config.toml
num_hidden_layers = 11
hidden_size = 512
num_attention_heads = 8
num_key_value_heads = 8
head_dim = 64
intermediate_size = 2048
vocab_size = 32000
hidden_act = "squared_relu"
norm = "rmsnorm"
norm_place = "pre"
norm_eps = 1e-05
positions = "rope"
rope_theta = 82400.0
rope_fraction = 1.0
qk_norm = true
attn_scale = 0.134
bias = "none"
tie_word_embeddings = "early"
parallel_block = false
extras = ["some layers without attention", "local attention windows", "gated attention", "exclusive self-attention", "value embeddings", "a smear gate", "an embedding shortcut", "learned residual scales", "skips across layers", "capped logits"]
init = "trunc"
init_std_qkv = 0.0199
init_std_o = 0.00423
init_std_up = 0.0199
init_std_down = 0.00423
optimizer = "adam_variant"
learning_rate = 0.000589
lr_mult_o = 0.8
beta1 = 0.9
lr_head = 0.00939
warmup_steps = 310
schedule = "wsd"
decay_fraction = 0.375
decay_shape = "linear"
final_lr_fraction = 0.0
batch_tokens = [32768, 65536, 131072]
max_seq_len = 1024
doc_mask = true
train_tokens = 738100000
max_steps = 11849
dataset = "wikipedia_en"
Each number is 128 + 24 x the weight over its row's rms, rounded and kept within 0 to 255. Layers, rows and columns count from 0. Numbers have three digits each. The size before them is the row's rms in percent of the matrix's.

# layer 3 MLP down (transposed), 2048x512, rms 0.0461, rows 190-202, columns 256-511
101:133117123123110145134153113132119124090154138061112110192154119109110104156093148121090079158142126119108121162111132103149101103150139097118102116150176123121178151103133112170159030111153163112158123126159141101117175136135157166169084136130121200142121116165114117105163156147102132156140106107125116159093127122094125106144104119110112140141190102136141100036112107092100106131143150153113155081148125131146130122107136092161141110118133154118138124125138155132166115106177123109166131098103140132136148083146113088095081107161145133132145114133091097112102079112170082130104112161136139126107129077134154124125111124094158161131116151110138114133103160137161122141092107136093145125107137104111135078155161146133114121164162130116123151108137100177132102143147146
099:154136137098106103166110167111144155143109122167102117121146086156138108095174097151184126183105155125147151127076133139132134155142156130133145136125127100134137179169127130135137133143106126150137187148139132144153111108142148148170112116186164157147130122107152104158149134158142125099143158107117153107100073137132090130104131104113136141124135097118131200138139125149139109084157135125165102149130149147087137118121111129092121116149126137103169129129148152134105110102135099098110110108158157110156139129127123137111087092142154131176081094109153144130141160140104135130126130155159105144098114134134093167109125135134150075105181099105129116111114122176138124129121137109140128142148115115104147131159103170113104105109158150106130147153159127161128139144142128
098:150117154127167104148106112124108105118086133108152118148146098169123097127119145139109166099109133147165100143106148148096120151094102079121136154094164098102126092173113169142150128067130129116134168126138133082107097143138149111114167129108118083142134111133159178102128097108126149112145139141161116151143118068137149131105143130147108151100117153118066158149157149102044123154117145125125132149131131141130092136125109111114140103154172111101144121112158141116118075114147117113113126160123152130120135100105100151129131120119136121108138123092151115136135124131143112135134103137110143116121161142096115146122135132105184117081143133086120187108120137103134112139159125156168106132149184167148104135147141058141122147147133154136090153120157113115117124146105130
106:129198162122118153141083120113126162126126106154137110123132131101147141122191125130112156047165133144158142139126123108123122168132118112129127116115086130140131110149117099103127109113104102131135092142128121136167117110151065107124176109121141141115108171152170118099114156153123123115111108115180141136148135084135166124124108120151106112113120131100146096121171107133153136151113123127146153094135143118150130130094120145114138114132113116138124149137109104110081127136119135089093176142113156157145087157110116141152128158115138106115134144138115117119115178140125121085090140154141136139134154158127126164164111130145152160121135119080110132117137151109075147091176135150170113130122154129114069132102115196158124118130119108118094111104112113142145092140128084
109:115154106143118116148140130125131115124110126177107130138155137087115110096170158123123148138119137112113114158132176126143169138180144105104119057099151116121146133126138076085122094137115135133153119136124143129120117112165135134170120128124089122098122142099125134151099101152088149103112137111116107148113154129154098182127127086071163169128152106101152170168111122094131122156167157129139134138126117142135124086123149139116138091149127151133096149150129119078101119132123128061102160113142172131111129103136108147129115145135121142135101134143148124108169115119150092141129128087103137144175114139171150136131089151083145138141116139124130109161098124125103167148146141130128143127124119175106141144122103091105079099089139115144131145079138126121101111157136153
103:164087121118103158146129131112133115141122103149093144150084098135137143115135123102130142147110171132130120149114154115161141133145110125122167132105160107072166170143169160096134108129155123164129134147108094123180158127152110147082151179154138098124154120152073104157154162132133120086147073088142122120138135134107135082145194121117162111118161127182191127126177134142141111162115099129155124084137134142150123150152088146147131092121092133128102121131163135156121128109084141079123156096100130148112147121146164143169113134165190065107115104132144158135193160145142110100112107134133104127141131131111133149110155124135112155131092133160106126098116137148101157155133126171116122103126145123169161130129138120143125103114095118146165105133078135144140116123142132
099:169159106098089131093139104106148183082148141132074141150137106164136123139127122148090151170151144135152142118154124103134186065162118108138130146105110154089111162112183103097120089098118119109134116103151152113137135103137126112124116158090142140122140127132174145131085136095145150141096167154151174114145173119131088132149120186122101159104135179134131110126145082124168124159136135094074111126146119151136136134147132123114086109149144126161089140121110113100134117123130104168109102093138125151099121138166094130111128126126149102107120166133140150129151148126156162147123139131147125141080112147128123122147097086107152122139157135102142107105104133110124098123109140094110101127114113091128133121128114133124092123122151164137110121162107087105096129151115166
111:137117140158099169137152106127183151121144140122153125154112099138148149108134126152106197130072116119152081120151104129115140104142144143110121095150135141122139118150123101094133135146129175113122102154148196122176180136150135152140172100135141177120108138132084117161094124105138134120115160129122103106174150078094079120136136137138169162108109161102132089124142121133145139093124110158114140136124132081131157105141130123150131096162074144123100151135117160121162101112116108139119124149131150170125147085138117149095126091133144117183114111160125176134149136117130132120141159131099116137120095131124100115125132151112134068124163129117186178104149151078131102140154116107164147145106092142184171140081144150153129128147147078068125107110132170133137137107138094
110:161104151139151076161131118143086116110128122153135105148071119155090117114135133165152074165179157128128142156137159097118097136133128141140170100093091148120075114107124190128162122119152178152107142165128094126124104127121098107125091144157114134104143120108159141122122138129116106125112102128100117113141133107128122112101098145105130156153147115128138106083151107123132151145123150089138120175163131146108119100199157153143137126102150114103143108132120107127133155123127080094155141123135139207172134107129097107119169105109111104139175116120061093129121094060133135133174091113102116154109100143111107154118136123152139136122136119127134102127137127121116108166124112125137130158094125144086119125153111124110173180104116128124176163159100145129118132119150157
104:124117098150132129143141108139111085084131134135165094102101081144111167132156141153160106123151120142115104107111157092119097117113151129138148169136120150138099113085133147130109092122140179115082120158119097156177133133141127084156113112162128160107115114115153163196152101142110164142072142101138120136132129106127154119118091124116145126150183134126146149089157138140135138130117177131154107161156140107107117159173113132124116119119071116130112095106139161082156131135166122104160112148100135153148074139130140162125126156138125100124143106137133122135126079118164120111145095124070121122110131151122123136123147126114119102130165096100171117099102157098124182108101126077088152141166108129098152161143141145156126128121139126147143171120154135100142101135110121
102:117124160113125142112100113132158127183161134155135134128127133090141116123133131126098095140132120140130155157107122118099095126095120137138123200158161145133062167097128103141160117163095131133139142125121065077147100151092141143121127146144159119111115127141132103116141106115103127136131113157127100119153129122120132161169107128168130159117161129119124124153108125115128134161107108118120122150137082136122128131133072111105130128148164119124151117123110114113161128142118157097121112141113128176096156136126113118157135136091128067101140107158123139165142162103085131123119088147104130170137121115165161152138058122101124103132160094136176115140142095113145134131075127164163150142120129149161102112100097107125136127154132133134134162121133101066130137138180123
088:129115139132146130126154113115120149094149126138147149084119134159104106120125132098123090087059135143121157153122133137096119129162131106107103138127135114136134151134153070123135141143171189119146156124111067119129138137186149120126129064093129105131140093128143112113116157070160126136135141113074110140103129159131136107112142139122137095121102125130138130139096118078139149158099172111143123160121103104101127143119147047155138095118090088124102126115109130125135127091173132084141135101142110092105187133110137139117121136133137157123135119171135120157148160118134115115139127160148137148128168115113138147112155123139119132117160091107093108144138137136117132154097128145149099153129124160106120109133178242152088104102129124155167132157122140110122164099157119
092:056144138141146129120106136139110123157114138116170148136101167117150085099112126083117138110121129110127152106150064125144119110089134142149142129177170096124105120131128138177137107085116105110110094122120139122077184143139172124112140128117104119136114086126161139102148114091139116141098118162119182100127141143071125162166164119152083125111115169133120111130160169131132180107123136133130128098152103122169098160148103109096116089136150076124098136114134134134143137123122131118134139149110112141175144123102098210129132108131075166129167111140106133126133087159167141128140133098122156106134103140156122156154142158125140117144101160133137156129129123164134093137133157126121129147132161128150128099093127207148151109089070132154131118136115160145127071140135147
# layer 3 MLP up, 2048x512, rms 0.0503, rows 191-203, columns 256-511
096:124131162130120105126113162144138064133099136117145146133100093162157128153100133114166132110129147147122166163089087143128144116126156109121140111125167063126141150156122180115121076136108148116147153125104106121101148121170107155136124123169134149101097149164089164093123109183151145135136113131083145111105125089136097072118120147115092139160112137135069135152123126133135109113162145153114149122156170118111136128134104116130129132106152142193139150126123149157171147117160102089139144158115137119139145130139132145125092119111141139141177115150146110108141129158128171123105097135111116121133150116127095124141144102130120145093166143137139099160153137181139090104160147093099129105129133128118146121127135104160077099100100106099118137109112148131125155149144063
102:106191108128092191103111107107117124172145109113137051116167147105119130158186106118102124098152127123142126112179145124135136149118155130100114096121157102088117157109102132148163072140095099169110174154121165089111141119143143117154115165147135174091152134103146146118192138114134128132126164129163143178178150097100140131145150155106139134126141092122127112118140192138119096126125130136149140116108138138133106139129102146097164147113116122136130145118130114110159123160123105167127161086140178158141089098111129155102113117097120114139154074172136174176145117124104100146141108139113133132148130136106136155099138135117122172156080111152168127105165152105143157106113117093116110138136141148091125171107149112130121122115154141103123083114094103101118104110110117
107:129141168107093123159088147087143094072153073130136123140140106138123150140159146138117113103136125116095136155123120162142104116130143093143137121118103123135144148145130099099129136126149119118105117111131142145147120167155119141161128103148150171104140179152128150123118145096107135139155102128112127107130119118120139101094102112129087145139121125098142083132114086136150111128141127194136155095118095116137155126129160123138141142087164111127095156162113110135104134165150121117136121134132058140198101135122152086128123138150120138161093142123093145154090148143147144146083152140104112115120207136111096095147145124106119166136186104115082124153114148104112156112127185135149120107133164108086103116128122115112130136104109141087082105143123158131154087147124122
130:116160096153108212129138099147129127148127138113121146111161181127151190159180147108125149136166115104133139129139163158119144122137171112128121103102146093127123125127137116130117119156171167148183150148112132090123120146144138157125167116075138101139115129112111124125128140141119134122141145102111103185100133131137134108160141098128113150106177156123170092174104087116097104097105101112149133119126125130136144136139139138109120118162125147150127133107093077094101129158103149147135139142102159134124121102145108167136122118138127098145107144122155128097136078164169112151106150139118111134163159100130135143137135124081151127103129156162158124108101135118121127153131134120140142114103113136096102144121138114115110081116120133127109107113089146149131121129097161
103:142114117119107127114108148149138128100120127148158109163124168165127128137132124082132131103147149153152063118075180129158098105140097150137121099070150142142158150137116071116112117149168147133133086124130115145129086146164116126090148091133153122124111121082120145096137151122183085111109070120127093177106106149109125094127173102118134120105112158149089132137123108130111089161132136133145137115118142119113129112138142134157106139158110128124136117117109104122117109115146147112141131117134130106118136113124167116147126134143163160112096077068140205153092128120137150120123132111136122152162120125123139124117152188150139106089142129128114113136144137149135116129173100134122151114100103123152140085138106120152092129125074119120107104154103161103111108138156109
106:141141130124113144126096075086166134133113130117135152125090132114099118128101116146110125128158122100118146166083108094120163129139124140143096099111132177102135150132131121158124112116133108124116148067113126116152093135113165120121124165054156102144163114136146147139137170123118142128158118139152147118164136130126121123140132134105158139124133151104099110102137140102128128114156144150116148139133155181148125110133156139127145133160176095101110098097080122135126135110097110166133116104149119094089113130154097143148122126133183161130152096111084127139137146137190137107104119100146159112101103136192098072177147197134168133136129101112118149066170072114113126119177124144139114122113146135128119128126120125149138122098189130112139149133111122128090164128142159
120:139107085118135111103092108125159105122141122105102142095168127148124166136139110133158191097092146100115178147157164134117115108105136104142160140117144142095109102119099105159131111112096155129140160142124144123100135111134130180131165123131137099154064125147118118106157132108138132079101143126143123127119129090133117106120128133109080148117124128118164110115141111140121136117128077147073119110108076129127148160119150146143173155122130145156125112152101121149118078155138125167126146117146126135119134151074176134133153125169113115103149113123124141124117105159118152142134134145100159132114099130111091138084173118168135129114088161123168151144119126135150140168132148111126121110145097114126164103159170110114139126101127158135090124147110150136183141097103115
118:137156156142137110121145148168124072160113099112176100145123137136132131136093132123139097128132135118118155085123117111147096135119132132083151090116136176138084162147097149128147138086126092149102111059109137119142150107155117141097104089154148153117135096106096172093108166136167162132120126117100146175150122122110151128107107135113110112134150082117147120092111155078168132139145178091144163140105160146170111115081133103101163116144137114131122135102131120137091146133151085134138122147071130131156183148130117169113121101122094104124139110107115157097134120147109134173131098184160114096101056151122112121118149149131155116085150128135087143133150115115117110133162135118121148108110113081105167150184138110130107118107090105104137128126120124156159123140122110
110:089172113148089151169179158130150144166105136105143110088129116119177172139095093123122128114147125114104116116071158101157139113116111122083126122088117143149111129154113173137104114107129114133118157132137131154139132128163138094080144123107136170108076118097091167128158184132164147113097127101141138133131097090137125108120094138105110055118161097120090116086115124146120126100113137117145129140113146136152124119097160145086131130170121086123130134145060141140122133132132115130157128148049118104140129155150110146142117122151155155113121136105142145115131135125132126126131120123140153092109129136160127111130140151156132127126153153120130127128139127121140101146151096072083123115124090154117119117157117111083108152097151130117120188117163127125118134137098133
118:167143128134128136134095156135157119175170113111136111112132121087157145149147152111123132107089145125103173149093148120105100087120130077150175151135176091156072146158092080119124111133137061111139127128123100088124129152142132156125112136159171135153113126158115158118151171144161179075113144116166137145132114099114133117184124172194114137104144118126136119141131122132158158140141091103139120118149101146083060133092101073093132142152144125130127146081136101112163119127115137136133102123170138142097161155129133117156144126137162100152125158141161155164177169113098127131068130131135113144145101112096118123094129136142103113111138110115133131153120126140142199134075129094162106115132139153090161112111105108122110126127135130107104122135142092102112160122096149
087:098122103115093102161143110133092092097115138132145120120119124128125125130137092132123129105087132107122130136108099117143089149132165152148103092132160144118132117184127155144154119128090117126135143157120133157147085159185113104118178086129135105134099156126099112146159090096183138147125168130125101109137118173103105139112181136097189127154122141116089147156110079110190109116140114128177130110106105126104089144128110144128121107136128122126099127142120094145139077092107164129139131139171129109116117170149116094162123125137097110122174131149124138112107112143103095145137134093109125092160122162125112154153144091121146111139131133145124138074140122127157113074126098111065144118109142126109121087106129123085132136101106126134111135107128115148113127124125068
081:153140140120123111127130146108130146109194157142115129109147179159135131132093155169121117150158147108104102118122153149127133146175111123095130059124111116140145166120128162092081130145143151135170150095128119112142097118168117160119109116138145137097114119102101127122121137130162121132149150078175107148098120144150118121119101102107137118130175087110086144096083084127106116112122144119147139174115152156129138079152114125141120116139124155135163078147103136147091157118144117135110132063161177142109107105108154093134136138106173129090090158114141112106108149125104126119097093099146111153144124100099137126095107130127167146138104127160128111121127123119140142117120131130167108134108109128106115137160143129100142136124136131123166092108159105122119170168116090
090:136102153139144150163130117153149130138148137104132142120117154107112137155126177134129132105103147131160169129136121147132119116125142143093137124085118148138138160117109127086127083133132074077144164120106149169139133130129164128118110081168149133100144131140149169115118159101201182154130121127164118144140140127074151146132112136110090119174173104091100153126134066074134110105158134140117196124166142114115178155144138107160132135161130098155111120130143152138105114157120094126147116086129124111077155123088104150126141154144121156135113184161110150131113157172123139119128134149144142123142094098103120116101115072126114127123131143132120139133140137112196087072165110094142138109122187129120135117120131114117117146127109096072105124095156157141122161140117115